From a checkpoint of a small transformer trained on Wikipedia.
Architecture: rotary positions, no biases in attention or MLP, tied embeddings.
Each number is 128 + 32 x the weight over its row's rms, rounded and kept within 0 to 255. Layers, rows and columns count from 0. Numbers have three digits each. The size before them is the row's rms in percent of the matrix's.

# layer 9 attention value, 128x128, rms 0.0413, rows 0-42, columns 64-127
106:109090112124094211146090069121093108111090143139072130183151108185111140106111068125192126129083161150120102090127151150129078172200161074122097122167075157094096127104156104151097136077098089
107:110091139176144111109189075132114108148081087178105126093146085170126160121069173176143169076159135094192174150116095121114173184135160140106123172170098156160103175171164108087128135110170112
109:122188063124156147095156116164168128144091127121111121143172096095100150152110161094132128127098106163135063092137136183087114128095081142101141129074159128181165092163140098152142100098160174
104:146093114143098134153148082128122110150091086130205091165164091136144134175165085172116169109100155123142105176104093062065158167110142119117135144132127162081118194096072127140099138080120089
111:148111064153168129114106141082127101152162127157111102133170133069097066154102133110108182113157175113136175135096084124154155133172133090087102129154112145152135149102184151114065135059165104
104:135137149054150124132132131156155088168118141167121143099135104114128121168108105128131176152095126118114089165157108178136145127123161174093119090130177143184138123158128119126189130103143157
102:095164169108174175093174131193089145189143096146174113121146142128098084148152157124154177119206123085163094091086105131149126175100151121106127134193154118162091109083183090113125082114101088
103:083111106080131155125131143082071169132177081172159110087079134129072157084162103161126102120131147120113151112092097090156147094084157120049138123097101082147135067086156119126105065212166153
103:114105169172111107158076092069187143129100100128144108174094105101083092079168145124131219157144081157138118171171172134104134152130174089123172146134085079119088153149141133112066081150097123
110:088102145098122077150164080158128077153131161131105108151118103154100070133077072102081080130178146151136159121140157142125059115121158097125098078119099142125140151118117069130066074107146066
105:123153121163123134091155066116137127075106075105148107146111157180148144161075202145122130144074079109132119134174135094142065080131182108138123123095157107107170127134082128153076087144083152
102:131172161190217107104072091069180122113171144149157132181140076178174052113121136129136148147095128144140107166149155120137087074171143135172120147105121146136165059126115137114090086166084155
105:106098171133167087132134159088162128081084171097150115167139097149146124187077154155106161111177125122097202148173124168110114083124080170115103132081136157170176099149167166090128139091081087
101:078100076139081104091072115122175117062146070102149157162136126124139095127174178148139131178147140177164144101154064132103144114085090105121172127141141067151118155137136149115126164169139120
104:086080141128110119161076114146130135127084109082118116148094119147077107124136169138106180121113146130173148155160108169110175130106159131092132102126091112123169128114152105109159131135120131
108:129102134129140116161188125109108144155119077137161132112169103107091125088091162172181140090143160071168150143134111124068095078087139166170160105108157167072111157085097148092129152130119134
105:132163179115143097166060106081136168146135099177144096079148110072098133156134120088110125154123103168182128144088150111122141133122089099100154122084086113095106116165174113142133089162167158
103:098073093096137088166093153114152153079133171068147114137161180109090150166128141107112141173131088177113144181179099166105141116134076185170154070113103126146145129122167106099086104155113113
111:120086130125128080173112111112187132164168150109149138067126157145176128093138174190085093115162142114079153136104102165081182112141140119086082074120099071123155110160093172159097105098153140
112:134164069161117160132145078147164134111163134176114166085117139147110136125137183109148145097194136146129083139147112164177135162160080152199094165145163078165138116161156151150102098109121170
117:130184157154065119101092170094083139147115140173133164194114067131086098160148084071139167065140113178156090092092125118147101127101130099124111147076150079087164184169074072085137096099094131
108:091141154128118107146126106147089145179082102087158177084107107181170162133128084085093089182113131110065196146142175126143151129118136100147074122127127131072117062151101111090075094154156100
104:152148123077140150092118164123088174107102145138161180116075129089091108159162160162072091183154103095150163165087140160148172150099142172096161112145162116110097139110118157109099107133099106
110:109108091089095086127168132177140142093133064161150145099124076118117139132093129160176156113159105177142075101103159176100160101143119121137171185121143096110150131170102084133105136197129183
100:093094123197117059093167174094186114125071164173103164108161168120136128138163129126132150116115153093149086116100080087080140111152116111085140091141206094153100161110066096093141151135136053
102:119149150102157168168153083107084157120116130123088156136164075189154134132152174149127154101082087103095131088072148068145097170191077156114098117149104141153170140098132134122139159159084154
101:148153171111137131121120103138100088099084109109087162195142099109114197089106128098164148083042119159121068089078151133164186137191093158088150111094108141148149119149094158123116078107107095
111:159069169122107110097125176133186115135105146114095092118113092113112139131157146089146070155158119160143153112155100158093146117089141164102126092188062153098118158178189104152146121175093168
110:157153105118105177185078089122094086080149147153132113084151081132187089162145106095100116101108091161075185117117110097101086164175094108173149075102154095095079165173096076151121181164120097
103:092131143151111138187133114110148141200148148044105135127128149158163116138095124169199126143164128110070138158164135067093147114158102098162057168118120179172124083084122115085107152123149091
103:164121119132194172166105073193083141181113126157099145179110159161168114146109163132133133188172145131156115134139101126111124081143074097099150139138083155110141154139163164161147093105127070
110:093099099126149083084126155073135151101089069150099111094099115076157128109142146134125159169140098154174151108099164150123153151145113134166085099120108057136107142156174104087137082150145096
105:109130137084160073085098167066103153150091160145135111150076169081138114062110137079131125078120086093087183153149088130157153112135085167141208094069118131090157104175142090087199109110104133
110:180082082109149111160165144150119201139121131105123153086150166080157123076097144109092089213112117143156176131087159144090132123082125085162103081075145146123133135112167136165175145148104141
109:151190168146154158120096112149139213140152134091122084171180165118154156099119151147177125118087161108117136124156115082104137103149124145105084177093148080113100137135180166114168082083093187
106:142111178131124166100081088153125109096095163086113160097146098146160173165114113156134176066142080104159123093090146075160155089192122094107166118156152155108141091147116116143172176122129135
108:129145050130135072157109174100210116099177162153112105127147155145153114116150139094116179098190172154132137124093109138098097158092168135098133085100171061185099103097093133143076174153156180
110:124134140097130065092142121136124077120097090121138100184148160129102172154155145126124052129159111172089131127135056145087074127083094187108152080126151114138146111150167089102176063106139133
107:172173166125130109155106178103152140132108085112158130089068063097166102115156123152149114136168075113153117112134124179186082091146090143135177154116149120159126130130092160143162090142111105
103:168101102097154145131135103143075110126120098155120137137161174108088090110119049168118157119133163107124128074096140130087130079095152092110124175134120173145108149126109130161143184182111112
114:139095138149067107083160168148084066156144140152161130118106156125096161152145144147090099158159168160105060144141155143166151121115131138095098098146110141099155076146171127128141166175153101
102:117101141133131077135090084116185124180136150142160112116151124132104102109115163164142167111086110097154176091137095123148072121143091099085167156122105107148163137156083120096087136135101192
116:131117116144097070094151115135142142152159096153141111139085169083161124115075169148103153092153143092127137176116158172135089141116128095115167132080117090121150140100088114166088092126137112